Weights of a small transformer language model: width 448, a variant of SOAP for these matrices.
Each number is 200 + 30 x the weight over its row's rms, rounded and kept within 0 to 999. Layers, rows and columns count from 0. The size before them is the row's rms in percent of the matrix's.

# down: layer 5 MLP down (transposed), 1792x448, rms 0.0729, rows 1060-1159, columns 0-31
# up: layer 5 MLP up, 1792x448, rms 0.109, rows 1061-1160, columns 0-31
down1060,105,146,198,151,240,199,184,187,231,170,227,202,192,216,223,199,195,244,216,185,211,237,181,205,171,195,188,156,183,218,266,190,198
up1061,101,227,193,201,221,218,116,241,199,230,246,156,211,170,228,206,256,188,219,217,146,188,162,217,213,208,173,197,204,118,211,186,162
down1061,103,230,190,220,212,229,223,201,221,157,213,113,136,158,170,210,142,196,166,262,206,154,215,174,180,215,250,246,212,175,198,187,222
up1062,094,214,199,245,213,199,143,182,194,211,207,143,236,208,171,212,286,210,183,180,222,215,183,248,236,240,205,224,199,164,203,186,180
down1062,094,214,228,202,185,173,231,237,233,214,243,210,145,182,172,213,230,167,161,190,174,204,202,262,167,198,264,232,202,213,207,227,207
up1063,104,172,200,195,237,219,229,140,242,203,235,233,189,224,228,204,222,192,185,228,227,178,190,210,168,238,231,190,213,197,224,221,180
down1063,103,195,261,240,166,185,256,236,188,191,150,192,202,162,217,198,223,242,234,212,205,221,213,198,217,237,181,175,230,211,170,175,133
up1064,103,201,162,214,265,206,172,144,193,229,213,188,214,209,214,188,193,155,196,191,217,231,156,185,223,219,171,193,244,196,218,228,176
down1064,103,217,241,217,195,207,202,157,197,147,218,197,114,166,248,229,171,149,234,180,216,233,159,213,146,166,180,178,190,254,171,177,167
up1065,105,193,130,221,174,225,164,186,183,240,196,219,231,161,164,179,198,185,156,194,229,205,232,210,210,214,211,180,237,149,168,210,185
down1065,100,207,170,258,206,215,201,150,240,240,192,226,217,248,193,228,234,183,151,203,179,265,211,226,197,203,231,161,216,215,179,202,149
up1066,106,158,179,201,191,219,205,231,173,167,227,285,196,227,177,226,182,261,157,256,219,223,201,131,178,162,235,191,169,198,148,238,186
down1066,105,183,200,249,189,260,235,227,174,204,203,216,181,269,210,204,204,218,226,201,172,259,229,180,220,190,178,263,177,205,210,224,147
up1067,095,211,227,230,167,195,174,185,217,226,245,179,191,233,197,153,210,142,253,237,184,210,195,191,169,101,203,166,144,159,205,211,210
down1067,090,176,187,172,189,218,259,172,195,189,211,182,173,184,197,211,179,192,213,176,211,141,184,169,204,223,222,256,231,207,276,247,206
up1068,097,151,210,201,182,195,182,192,195,160,179,195,194,164,209,197,212,167,192,130,132,159,239,107,194,210,208,183,190,194,245,136,210
down1068,099,185,184,212,181,258,186,193,197,223,182,174,155,264,229,214,189,154,195,153,160,209,142,234,214,214,218,191,234,194,188,164,175
up1069,105,173,236,206,179,156,165,187,216,173,195,205,208,233,185,221,180,173,213,196,200,188,213,229,207,183,252,158,182,151,208,196,210
down1069,102,226,178,223,192,152,229,138,227,200,185,240,207,212,209,164,208,197,235,183,138,198,252,192,219,216,193,195,206,170,242,218,264
up1070,085,192,209,168,231,204,164,196,185,202,242,285,221,170,204,156,210,194,220,210,219,196,190,155,211,190,196,218,201,214,216,269,256
down1070,088,187,190,212,183,253,221,225,209,206,183,172,219,213,215,201,216,195,211,192,213,209,210,182,177,166,222,202,211,220,168,170,169
up1071,099,204,185,140,210,180,186,192,237,178,164,248,163,197,175,220,227,194,203,177,208,171,217,173,178,163,166,216,184,180,228,201,198
down1071,100,252,209,258,173,227,224,247,228,199,181,216,188,179,244,134,203,202,209,191,247,179,184,203,180,269,189,234,206,185,211,200,250
up1072,090,167,196,165,224,181,204,153,206,199,236,177,195,272,195,156,216,197,195,211,177,163,166,216,233,264,228,171,229,184,288,223,155
down1072,096,203,183,179,239,229,153,237,192,177,201,260,171,213,216,193,194,242,252,232,204,217,187,180,198,255,235,215,207,200,221,139,145
up1073,100,193,207,143,226,237,182,225,225,210,199,222,254,167,253,190,177,216,196,249,195,269,169,172,241,213,160,220,235,216,184,213,221
down1073,097,256,128,233,206,216,143,164,213,179,169,155,207,227,209,222,225,215,196,157,213,232,218,194,214,209,179,242,174,216,252,202,218
up1074,100,221,230,193,197,208,204,214,241,213,174,255,170,194,206,223,251,230,172,187,129,223,218,240,226,195,197,118,263,218,205,240,155
down1074,102,180,180,199,161,150,159,253,205,197,213,177,196,237,206,132,216,229,138,244,207,187,257,230,222,201,180,207,212,211,196,124,166
up1075,102,186,185,234,229,182,187,169,197,279,187,228,185,162,172,163,197,178,205,188,177,248,180,226,212,155,203,218,193,235,205,262,147
down1075,097,193,152,180,163,158,182,187,146,196,202,176,134,204,265,201,227,186,232,207,208,186,143,200,243,250,205,240,237,169,161,166,237
up1076,099,183,214,209,177,228,145,138,224,187,217,198,174,190,178,209,212,149,189,227,254,221,202,141,233,166,202,181,231,210,159,217,160
down1076,102,241,208,188,203,204,252,205,168,198,171,238,208,161,244,240,212,260,208,202,175,164,192,225,206,210,218,209,163,151,139,217,229
up1077,095,137,202,204,231,198,219,209,211,214,230,218,219,177,196,204,224,175,177,179,152,185,178,177,241,218,216,202,236,183,256,190,227
down1077,107,216,229,223,223,224,222,241,234,195,265,205,143,199,209,243,248,203,178,220,155,195,166,176,207,202,260,211,164,245,233,171,165
up1078,101,201,214,183,195,153,219,208,210,181,208,227,195,211,184,138,207,148,154,198,233,175,207,157,202,213,199,183,187,205,185,181,245
down1078,101,222,216,170,212,234,184,242,198,238,178,219,220,202,229,177,196,231,220,211,220,192,188,223,199,209,214,182,171,199,214,251,174
up1079,107,244,190,214,214,195,150,198,243,226,183,204,203,200,198,223,194,132,147,193,162,233,218,193,166,198,190,233,162,239,202,256,184
down1079,107,165,216,175,217,127,183,184,210,215,213,209,167,205,227,209,187,208,138,208,155,167,180,231,235,218,166,221,214,150,200,171,268
up1080,109,175,225,184,227,190,150,204,193,218,213,192,213,225,157,202,251,190,159,260,232,212,219,191,201,245,208,168,225,157,182,176,213
down1080,111,206,205,186,257,183,198,194,217,221,206,192,223,167,239,228,205,245,157,272,199,160,203,227,258,203,168,166,194,180,184,230,242
up1081,098,169,192,269,222,197,179,220,237,216,202,174,214,263,242,191,164,187,179,197,217,170,209,196,180,154,207,201,227,221,230,200,167
down1081,097,155,164,253,226,193,226,165,215,205,205,186,177,149,210,183,186,180,240,216,221,150,190,229,180,167,163,265,223,196,205,178,210
up1082,106,204,158,208,174,184,232,209,212,219,183,172,172,157,197,246,199,203,231,202,194,162,213,192,221,212,187,168,268,177,195,251,153
down1082,098,175,254,201,132,180,185,194,210,235,212,153,219,211,200,216,262,237,187,215,212,182,186,192,164,211,221,233,181,144,159,214,200
up1083,103,226,143,210,188,153,143,193,202,195,189,238,224,231,189,148,168,195,168,192,185,190,182,259,198,184,194,267,224,199,159,172,165
down1083,099,186,179,214,212,243,234,199,166,237,198,181,228,192,191,222,170,193,168,201,178,298,182,187,210,193,205,176,246,235,167,232,244
up1084,087,215,196,225,209,190,246,245,180,212,177,147,206,213,167,155,211,199,223,225,197,163,215,194,231,187,209,154,202,209,192,153,284
down1084,079,182,178,214,195,311,225,154,229,160,201,217,197,215,173,173,152,211,135,139,199,231,185,165,184,192,199,187,270,210,226,249,220
up1085,102,250,225,193,177,178,172,176,232,227,169,178,233,188,226,182,210,213,211,201,229,129,225,181,176,185,157,191,186,151,172,183,194
down1085,104,226,187,186,191,198,201,191,271,218,161,196,174,188,166,185,145,247,223,198,218,165,135,247,179,211,198,234,199,170,235,169,216
up1086,112,222,227,210,205,178,190,231,211,203,209,226,161,185,191,163,201,213,232,219,170,269,225,246,199,205,191,250,180,241,176,215,219
down1086,105,203,188,240,206,189,223,207,212,218,184,164,176,176,201,193,173,224,222,184,209,266,168,236,173,219,172,258,194,252,203,166,163
up1087,101,193,163,206,180,137,200,177,166,216,195,179,168,212,189,205,223,179,160,184,208,160,214,167,165,224,220,246,173,229,177,174,188
down1087,092,204,258,168,214,236,203,191,187,213,191,205,188,200,182,191,207,233,269,192,144,193,205,235,201,200,152,210,208,167,246,223,236
up1088,102,211,188,183,252,226,241,189,170,185,227,196,169,236,197,197,221,235,191,130,222,182,198,220,226,228,214,187,201,123,180,195,206
down1088,101,211,197,241,187,243,184,163,179,138,181,235,196,167,230,181,188,189,212,261,253,209,192,212,150,175,197,256,235,202,186,177,214
up1089,095,209,208,178,183,166,192,167,168,193,181,227,151,175,201,256,166,180,264,207,185,226,206,214,172,203,213,220,220,209,205,234,196
down1089,099,155,148,179,205,227,163,212,170,177,211,178,227,163,203,197,199,198,193,224,230,223,170,173,212,187,186,208,176,158,246,214,205
up1090,086,236,237,180,202,164,198,188,246,190,178,230,223,225,164,132,223,227,227,197,229,126,142,214,229,232,157,209,159,140,234,184,214
down1090,089,209,218,207,199,195,209,216,182,190,239,205,223,208,207,271,195,219,155,266,210,192,265,238,176,199,263,238,184,223,197,177,238
up1091,097,149,172,233,218,192,164,174,230,205,193,240,201,222,174,278,181,189,144,188,188,189,181,206,234,260,204,195,241,206,217,222,194
down1091,102,247,209,250,158,211,187,235,194,195,224,127,159,204,228,167,191,224,179,163,240,220,177,207,189,289,200,213,201,161,210,162,229
up1092,094,214,221,192,266,187,191,160,185,210,178,198,230,211,154,202,250,202,206,218,209,197,185,237,171,190,171,258,189,213,218,277,177
down1092,099,166,218,206,195,199,235,132,188,199,178,201,195,228,200,157,206,187,215,151,228,201,193,188,192,220,217,161,209,182,197,174,135
up1093,085,223,178,166,190,189,198,226,213,203,186,188,203,199,252,170,237,153,167,192,167,175,199,223,210,226,182,206,190,162,143,173,208
down1093,082,183,215,184,249,170,245,222,194,233,213,186,224,208,139,162,184,224,175,186,253,257,183,170,193,231,164,187,217,220,202,168,218
up1094,104,262,232,243,170,156,193,149,192,197,225,227,175,201,222,202,195,222,172,210,208,230,201,200,214,220,174,222,201,240,208,172,182
down1094,100,191,276,194,215,194,154,218,240,199,192,201,241,236,172,181,192,212,195,183,222,210,231,222,148,170,201,223,200,267,170,192,165
up1095,104,167,188,185,181,261,159,171,206,208,216,195,200,168,146,204,195,222,183,225,172,246,198,226,166,165,227,188,190,183,195,197,180
down1095,105,196,201,228,185,218,162,236,223,226,160,137,205,193,187,194,197,152,224,209,221,193,221,186,257,230,202,181,198,165,206,228,149
up1096,099,230,188,191,222,131,208,155,248,189,237,201,258,149,175,175,187,200,218,190,205,235,240,266,229,171,160,165,145,161,197,207,191
down1096,098,187,239,147,169,213,220,210,170,192,209,276,200,219,220,149,191,238,208,211,191,207,192,185,173,192,181,217,153,181,204,161,220
up1097,100,182,220,180,220,196,177,151,197,241,278,196,204,170,207,176,244,238,210,236,146,191,215,192,149,190,217,245,213,124,165,212,201
down1097,097,228,161,186,149,193,155,212,202,178,242,173,210,191,222,186,209,175,204,216,208,219,187,140,183,240,189,190,210,194,221,216,208
up1098,098,250,256,161,193,243,207,191,222,234,244,218,207,145,213,203,163,237,207,209,191,251,120,160,182,218,132,211,191,267,156,206,224
down1098,102,152,161,175,169,178,200,254,160,244,217,194,227,201,190,192,214,175,172,194,181,233,202,230,125,204,201,168,190,216,235,231,179
up1099,110,174,177,230,186,163,201,196,226,179,210,276,150,225,201,199,195,234,203,179,201,186,217,180,217,199,201,224,213,217,180,171,196
down1099,109,241,191,219,170,174,197,195,223,205,191,197,221,237,155,224,227,200,169,270,207,180,153,197,208,187,210,180,182,179,204,177,170
up1100,097,186,158,203,218,181,200,185,149,199,218,225,211,224,171,232,177,186,224,138,160,267,208,211,224,225,205,199,197,258,235,258,198
down1100,098,179,141,181,204,135,230,217,208,197,176,234,202,237,200,149,191,238,165,165,193,261,251,156,182,215,175,191,179,207,181,219,173
up1101,114,229,210,214,203,168,218,179,244,209,174,188,206,205,213,208,159,202,170,208,147,151,208,186,211,197,214,208,194,186,197,216,211
down1101,110,163,150,187,200,193,174,230,215,224,228,206,177,205,213,174,226,215,202,230,214,185,201,213,234,240,238,133,209,255,204,217,172
up1102,100,201,205,187,200,202,262,199,202,215,150,177,201,243,171,270,223,223,223,228,224,229,218,180,191,223,190,235,183,156,123,188,227
down1102,098,170,163,218,194,243,216,140,226,216,200,234,209,181,169,227,161,214,220,175,218,174,204,182,214,246,219,184,124,226,173,203,216
up1103,094,157,161,197,241,236,130,255,196,271,178,231,145,238,147,169,221,159,268,207,206,214,249,187,196,210,206,167,232,190,250,158,227
down1103,093,252,170,176,189,161,180,239,185,233,180,170,160,213,200,199,209,225,249,208,169,193,271,209,226,168,186,262,176,199,161,207,185
up1104,093,173,163,175,275,168,218,212,183,174,200,240,193,230,205,177,210,242,224,240,199,228,186,213,200,197,171,229,175,192,189,157,195
down1104,097,196,167,186,194,205,224,238,222,229,228,156,228,174,205,251,187,197,183,149,243,257,216,199,186,148,236,230,231,170,224,268,210
up1105,104,185,205,221,244,172,212,206,199,172,119,188,194,242,214,193,186,192,204,185,198,165,198,170,201,239,241,156,192,205,191,220,205
down1105,097,166,209,252,187,217,247,189,209,188,209,220,205,180,226,218,180,177,207,180,184,199,233,207,175,210,201,208,176,194,167,202,160
up1106,097,201,189,225,202,213,189,188,210,169,205,241,206,238,141,211,158,183,191,233,244,201,178,198,256,162,202,217,219,178,154,234,167
down1106,100,163,186,230,188,230,211,236,206,157,235,235,174,222,234,180,192,113,215,200,185,215,260,211,252,203,224,234,235,227,161,205,248
up1107,103,207,186,216,228,176,198,227,245,210,199,174,213,234,140,174,241,228,197,191,161,231,176,146,168,206,205,201,191,206,179,195,198
down1107,111,155,224,205,197,221,207,200,196,213,184,147,166,212,256,218,225,197,217,246,175,162,249,173,178,214,217,151,158,198,193,240,226
up1108,106,149,195,193,200,229,252,169,178,222,196,178,215,219,193,169,229,191,233,183,243,168,217,157,212,155,186,206,161,177,198,189,176
down1108,101,173,213,196,210,203,212,178,211,199,195,142,181,216,245,147,211,251,191,231,237,176,113,204,185,164,167,207,197,203,192,238,172
up1109,101,212,199,221,198,224,165,160,223,218,169,169,194,235,234,150,207,208,217,178,195,160,210,182,218,257,195,168,204,129,189,222,177
down1109,105,251,200,219,144,247,153,194,218,224,210,224,200,206,242,168,130,221,222,179,218,205,194,225,233,226,209,169,231,193,264,214,209
up1110,105,160,182,218,241,170,168,198,222,180,209,184,248,195,200,211,265,188,240,237,192,272,230,245,187,183,217,211,280,236,174,186,167
down1110,100,123,183,198,206,201,191,171,195,175,199,220,155,171,245,132,280,146,233,186,205,179,212,213,186,217,244,187,147,202,253,197,225
up1111,101,168,203,235,262,191,150,234,182,179,267,249,260,211,205,256,183,177,214,147,221,222,184,187,200,110,143,188,193,222,236,192,221
down1111,092,192,167,147,207,195,222,218,222,261,173,233,183,213,184,198,205,226,176,189,200,206,150,211,198,216,205,143,224,251,160,216,208
up1112,108,212,228,196,189,230,174,184,235,220,200,224,187,210,215,194,175,231,212,133,192,225,209,155,238,176,214,165,204,155,222,181,239
down1112,108,241,285,219,195,164,242,194,200,111,190,211,179,201,263,223,187,207,196,232,227,183,186,236,180,165,251,241,253,225,208,172,247
up1113,103,217,201,151,239,200,197,218,211,193,205,198,176,165,216,224,214,246,174,221,210,218,192,226,229,188,196,228,180,196,205,187,219
down1113,114,158,188,194,230,186,201,209,159,198,229,182,196,192,197,228,231,209,213,219,157,254,209,152,247,229,255,229,156,161,210,228,192
up1114,108,171,199,291,241,241,190,248,174,258,186,175,194,164,259,222,182,143,162,259,182,226,224,176,207,197,184,234,188,240,196,183,183
down1114,111,283,162,130,199,203,208,193,235,205,201,197,217,183,209,221,174,177,192,224,203,253,186,244,204,213,238,211,195,246,215,187,231
up1115,098,234,183,262,260,169,192,147,175,217,190,224,146,215,239,222,221,182,207,205,175,222,227,262,204,183,254,194,189,193,165,215,185
down1115,103,211,197,219,153,229,245,199,215,166,249,214,198,209,225,185,179,209,152,154,169,235,119,220,223,213,155,206,211,161,190,177,212
up1116,096,235,193,198,244,204,177,208,187,195,198,185,209,190,233,184,217,149,228,192,217,194,159,141,138,222,231,189,204,227,190,202,237
down1116,095,200,230,194,180,197,185,178,219,188,237,181,200,223,130,187,185,204,154,187,243,137,210,179,149,251,171,232,190,187,258,151,153
up1117,111,196,219,266,236,188,206,182,133,238,163,216,197,128,202,203,232,208,214,182,217,223,186,193,223,142,158,218,177,165,168,176,127
down1117,100,234,225,223,195,252,216,215,208,162,193,238,223,189,220,214,208,222,208,190,211,199,132,222,252,170,162,196,192,192,204,208,203
up1118,105,145,218,217,198,157,203,165,221,190,204,225,227,147,188,190,190,240,220,171,200,181,204,227,203,119,255,195,245,147,124,193,181
down1118,098,177,213,224,171,223,216,182,170,241,221,206,281,277,171,239,148,221,158,176,203,202,119,151,186,170,233,217,224,171,227,228,236
up1119,101,171,203,195,202,146,170,189,205,201,221,210,246,200,185,154,213,175,184,188,182,201,179,146,191,155,175,210,202,219,156,174,204
down1119,097,238,218,96,190,206,230,208,213,217,152,142,193,220,111,198,142,217,192,178,141,214,159,182,184,207,233,202,187,204,215,228,186
up1120,103,240,200,255,229,235,165,222,260,213,139,193,181,165,185,145,161,262,204,191,165,176,206,187,208,240,201,208,215,133,172,247,200
down1120,114,178,182,145,227,212,197,226,195,170,174,211,174,199,214,237,169,192,206,220,200,161,211,175,223,224,190,227,186,169,181,209,205
up1121,100,179,203,229,159,158,253,138,235,194,172,185,188,187,154,164,214,185,164,177,209,227,173,165,238,227,214,187,175,172,217,156,230
down1121,102,174,196,193,199,217,224,244,195,242,177,180,215,161,248,232,250,243,180,206,191,260,161,189,168,157,225,218,202,182,231,258,269
up1122,106,216,159,199,215,171,180,205,164,230,224,218,226,266,196,244,211,204,258,215,215,256,203,203,204,169,224,182,185,174,167,199,195
down1122,104,191,209,176,225,159,192,193,199,175,273,171,247,234,161,226,206,202,200,119,215,225,205,175,254,168,171,197,198,223,197,197,191
up1123,110,143,210,187,256,196,147,176,290,165,171,224,188,175,224,168,201,201,222,206,208,169,200,188,192,222,217,223,251,191,219,261,218
down1123,112,194,246,180,228,162,175,166,187,209,199,193,173,206,219,200,218,191,177,196,188,207,215,155,254,206,170,238,229,168,172,176,198
up1124,097,219,211,249,228,207,225,212,157,173,211,191,196,195,219,207,177,198,125,162,191,197,200,171,215,168,148,183,245,170,202,181,170
down1124,095,215,106,205,207,194,203,182,203,220,189,208,223,178,148,201,179,192,206,179,221,170,176,200,245,234,200,228,160,216,209,147,210
up1125,110,221,217,204,218,201,209,184,189,236,276,212,197,186,228,195,157,237,228,207,175,159,188,179,194,160,169,163,215,171,205,159,175
down1125,111,217,186,194,204,186,145,163,180,197,174,203,173,216,163,246,187,195,222,188,187,177,237,194,182,183,193,251,212,203,259,193,200
up1126,099,224,178,206,226,154,205,171,207,152,243,219,226,180,147,213,218,177,222,197,184,186,207,217,192,231,173,215,191,188,198,164,209
down1126,096,220,230,202,216,218,193,197,193,251,190,217,233,200,169,174,208,191,200,198,246,185,191,189,200,217,282,222,253,150,185,209,183
up1127,099,122,185,210,164,225,190,218,240,189,205,184,220,166,163,193,181,224,202,223,280,170,157,155,247,221,165,211,177,238,192,153,215
down1127,102,189,226,150,198,205,216,220,231,210,212,227,222,195,223,182,170,192,182,205,227,211,186,214,168,247,203,260,219,224,194,187,212
up1128,104,181,186,224,234,202,167,172,230,217,236,224,203,189,173,230,162,217,168,196,171,214,207,163,220,224,181,209,169,179,241,214,148
down1128,093,210,212,174,166,218,239,214,234,224,203,163,140,170,240,201,174,208,180,193,218,211,198,173,197,206,188,218,215,188,196,224,246
up1129,105,246,261,193,240,165,167,140,240,246,185,275,245,174,119,234,169,169,172,174,156,222,145,199,185,167,209,207,214,207,256,123,230
down1129,105,208,177,225,212,280,186,160,226,258,224,168,190,198,241,197,168,220,228,213,170,204,234,208,199,258,241,219,232,191,198,273,244
up1130,106,192,196,182,242,226,257,192,200,233,213,233,214,190,203,161,196,265,199,166,181,139,156,202,212,263,220,193,175,175,185,211,183
down1130,109,229,204,201,188,247,154,180,211,182,242,197,158,249,273,215,185,202,195,201,213,220,161,229,177,192,154,203,216,214,213,223,196
up1131,102,196,162,210,183,107,222,256,207,165,232,221,203,187,153,209,189,202,222,202,191,190,205,203,241,181,215,161,167,219,220,189,197
down1131,096,199,211,175,173,178,162,225,179,186,138,208,221,189,171,190,178,192,219,217,216,212,207,193,249,204,230,185,174,162,208,246,155
up1132,099,177,207,202,175,196,176,201,205,202,203,170,188,209,142,194,198,206,215,181,188,180,190,210,167,151,262,193,235,208,235,196,166
down1132,105,213,194,250,257,184,218,280,207,219,199,251,230,246,212,195,201,208,213,201,152,197,202,242,226,242,190,255,167,163,196,239,239
up1133,101,167,208,239,185,191,176,200,223,187,196,221,199,196,212,228,233,155,148,167,220,197,205,225,248,223,177,192,238,231,201,191,154
down1133,103,192,191,172,205,193,167,247,221,185,173,208,203,239,211,182,222,264,198,231,210,248,162,219,215,145,179,188,190,161,190,177,260
up1134,101,245,231,174,224,210,159,189,190,221,189,169,222,219,225,170,200,181,184,152,170,208,200,261,170,218,220,168,203,192,198,230,164
down1134,103,143,156,175,187,153,204,183,216,175,220,192,199,168,185,258,169,179,183,100,260,224,214,184,229,240,199,219,180,219,171,208,183
up1135,102,215,122,229,185,189,150,194,169,147,192,219,189,198,199,189,201,199,191,194,181,224,151,207,210,193,194,195,191,198,167,205,216
down1135,103,189,184,190,179,124,193,232,254,203,261,136,214,187,210,234,256,211,168,218,204,197,242,183,182,242,179,238,166,203,161,158,190
up1136,102,188,196,172,182,222,266,168,243,166,195,183,231,163,194,201,238,206,215,157,239,210,211,196,192,209,212,242,175,168,165,166,219
down1136,097,224,182,280,203,179,207,206,156,211,204,198,242,251,226,212,237,233,220,222,211,170,259,199,230,198,178,180,187,196,204,137,212
up1137,099,191,211,225,251,213,178,218,154,212,212,162,271,233,242,192,219,193,201,185,176,206,261,178,159,232,169,216,137,152,200,154,229
down1137,102,232,222,180,209,256,204,178,208,224,194,185,232,200,193,201,193,240,244,215,238,232,190,176,160,215,137,213,221,235,258,199,218
up1138,089,236,209,208,227,163,177,155,187,183,246,182,197,239,178,149,267,245,183,247,183,203,161,179,223,174,231,244,210,145,245,225,196
down1138,091,215,246,213,248,250,210,252,241,198,245,167,195,210,206,176,202,143,244,207,262,218,204,234,185,271,213,207,160,217,182,246,223
up1139,102,230,177,137,220,259,157,209,263,184,198,198,249,149,225,169,160,204,241,212,208,194,189,246,162,220,201,223,229,179,211,255,219
down1139,100,239,271,185,188,183,281,174,273,211,197,235,179,255,192,252,187,158,152,240,162,283,214,199,221,147,218,159,212,212,229,180,190
up1140,099,230,176,172,209,245,169,155,221,172,216,187,165,205,168,195,198,212,224,172,180,166,181,173,180,152,176,212,191,231,173,203,249
down1140,101,258,144,240,205,204,175,196,219,183,209,223,204,205,187,117,200,219,196,258,164,239,202,225,207,240,226,198,190,141,170,203,250
up1141,101,198,187,149,223,216,167,262,185,217,228,228,220,188,212,176,269,166,197,234,120,232,209,236,236,194,184,231,217,180,227,198,144
down1141,105,212,152,215,218,205,193,178,193,180,201,162,248,219,235,169,169,195,202,184,184,195,190,224,186,180,208,209,199,202,160,214,227
up1142,103,229,210,180,178,228,184,205,168,139,237,133,211,200,192,187,242,229,211,237,208,200,204,237,248,204,210,192,172,200,182,178,182
down1142,106,152,170,259,214,166,202,173,239,183,180,206,120,198,214,145,182,188,244,203,212,199,219,230,178,173,181,249,189,206,266,236,192
up1143,092,188,219,176,227,155,204,225,171,167,175,232,222,218,211,254,241,186,241,205,198,206,217,181,221,213,171,185,181,223,255,223,156
down1143,091,142,191,191,225,207,130,232,191,234,196,241,215,204,198,159,188,194,282,215,162,206,198,214,220,183,186,244,180,154,253,198,169
up1144,102,208,157,207,167,144,175,169,163,273,197,144,138,227,197,190,187,101,164,235,201,186,143,172,215,188,150,153,219,228,177,200,151
down1144,100,171,227,227,238,198,218,160,256,190,227,201,237,187,197,169,240,182,277,190,230,209,215,239,200,223,165,211,181,145,226,168,198
up1145,106,240,209,229,166,182,183,176,231,199,178,207,199,205,229,177,210,202,206,220,205,220,190,143,205,185,200,202,212,227,206,263,211
down1145,118,185,176,218,263,203,216,193,238,250,204,182,266,220,174,222,205,193,194,186,198,194,189,282,222,212,186,230,193,217,150,216,248
up1146,095,186,211,202,214,179,164,204,152,214,189,195,185,215,188,196,211,227,209,211,194,223,253,209,272,251,201,231,201,196,214,215,190
down1146,098,177,170,184,222,219,158,232,191,213,172,208,183,219,169,193,255,176,236,268,244,191,204,170,236,212,222,192,200,159,196,219,236
up1147,100,227,183,197,159,172,193,213,187,220,196,180,204,222,192,231,162,162,122,176,192,185,232,198,226,214,172,179,172,196,198,192,165
down1147,103,215,195,238,218,187,201,148,230,178,192,248,231,248,217,170,197,202,188,249,184,172,171,153,167,184,257,277,252,190,251,183,210
up1148,091,167,223,201,242,181,187,133,157,229,229,153,200,194,225,150,233,223,200,190,187,200,222,194,191,219,209,233,168,193,236,211,196
down1148,089,214,163,203,210,160,264,208,261,165,208,197,228,210,191,194,199,199,204,233,95,212,192,190,201,166,236,219,229,193,168,160,201
up1149,101,228,194,195,189,204,223,196,214,219,176,226,223,149,176,236,238,173,221,201,190,174,204,179,214,149,149,219,217,179,240,210,183
down1149,095,160,179,177,235,197,185,212,233,203,154,177,210,174,237,214,195,214,204,251,233,164,239,201,204,194,258,234,177,227,159,198,209
up1150,103,181,225,186,232,195,170,155,270,215,225,193,226,183,231,248,202,235,237,224,189,110,200,187,207,238,222,196,151,206,206,196,199
down1150,089,227,224,187,238,224,241,257,228,215,192,149,204,222,173,152,200,237,171,228,257,209,184,238,168,223,178,241,185,203,198,241,198
up1151,097,181,213,199,221,233,215,202,242,226,177,200,224,192,162,190,182,239,211,168,226,196,210,244,235,169,269,226,189,183,154,166,225
down1151,098,228,156,205,172,214,229,221,212,230,257,196,183,174,176,242,236,231,215,254,212,200,243,196,245,204,216,217,215,153,164,207,226
up1152,097,199,255,158,198,173,161,178,252,189,219,226,210,197,169,183,162,237,220,227,157,213,208,209,236,194,187,238,201,193,149,187,150
down1152,099,198,174,214,242,210,210,151,164,222,192,158,216,193,236,255,224,187,174,216,192,201,200,206,211,218,224,254,218,228,161,199,210
up1153,082,225,152,222,229,140,252,192,206,165,171,184,158,165,191,241,254,198,261,231,146,218,221,262,172,198,155,185,220,215,230,243,164
down1153,080,193,198,220,156,259,215,259,164,275,195,190,212,179,138,224,193,184,199,182,191,155,228,218,202,190,186,217,168,184,196,164,189
up1154,089,187,134,175,230,182,182,175,237,196,205,256,170,244,196,191,165,174,209,194,252,251,229,210,249,201,235,212,261,210,164,140,237
down1154,097,191,209,185,221,235,193,157,153,190,190,212,171,212,230,217,145,149,181,250,150,231,237,173,166,204,184,198,210,167,217,162,221
up1155,100,173,217,170,216,203,233,218,198,247,194,196,176,193,134,220,209,161,235,239,154,207,238,140,216,164,145,163,258,203,175,185,164
down1155,116,210,212,208,203,184,194,211,241,210,218,176,248,223,299,244,192,192,223,256,225,220,211,256,202,212,192,204,215,238,228,166,197
up1156,114,211,167,207,232,204,196,114,218,211,156,293,209,189,184,253,175,214,171,247,224,225,190,159,204,221,173,196,240,183,130,215,204
down1156,107,264,246,256,166,255,218,203,152,252,229,184,213,236,207,226,196,180,221,213,253,179,175,195,185,224,241,157,192,201,240,221,170
up1157,099,172,114,194,276,142,191,218,250,255,192,226,174,174,216,243,169,201,208,199,198,236,258,155,241,247,182,168,178,207,167,195,168
down1157,099,215,278,267,148,175,181,244,181,227,238,232,224,221,159,174,235,145,187,224,155,179,169,194,278,131,156,153,211,188,239,200,172
up1158,096,252,198,209,208,202,188,212,220,193,172,208,216,138,247,184,247,168,210,191,170,220,189,199,248,200,262,234,203,188,218,222,162
down1158,090,176,245,263,200,182,195,243,233,226,171,155,258,237,176,193,174,186,254,184,226,153,200,162,239,154,230,209,210,194,188,178,200
up1159,098,179,210,176,200,208,174,150,167,211,183,234,130,188,188,172,182,194,206,212,154,241,196,169,217,237,175,221,200,244,210,194,194
down1159,094,185,246,176,192,172,204,160,205,170,185,230,155,203,190,216,200,236,225,193,182,205,218,246,193,174,181,241,221,220,218,191,265
up1160,099,170,227,163,229,270,178,194,209,184,187,209,252,213,254,174,175,172,225,224,280,177,193,213,197,200,238,223,192,221,175,216,126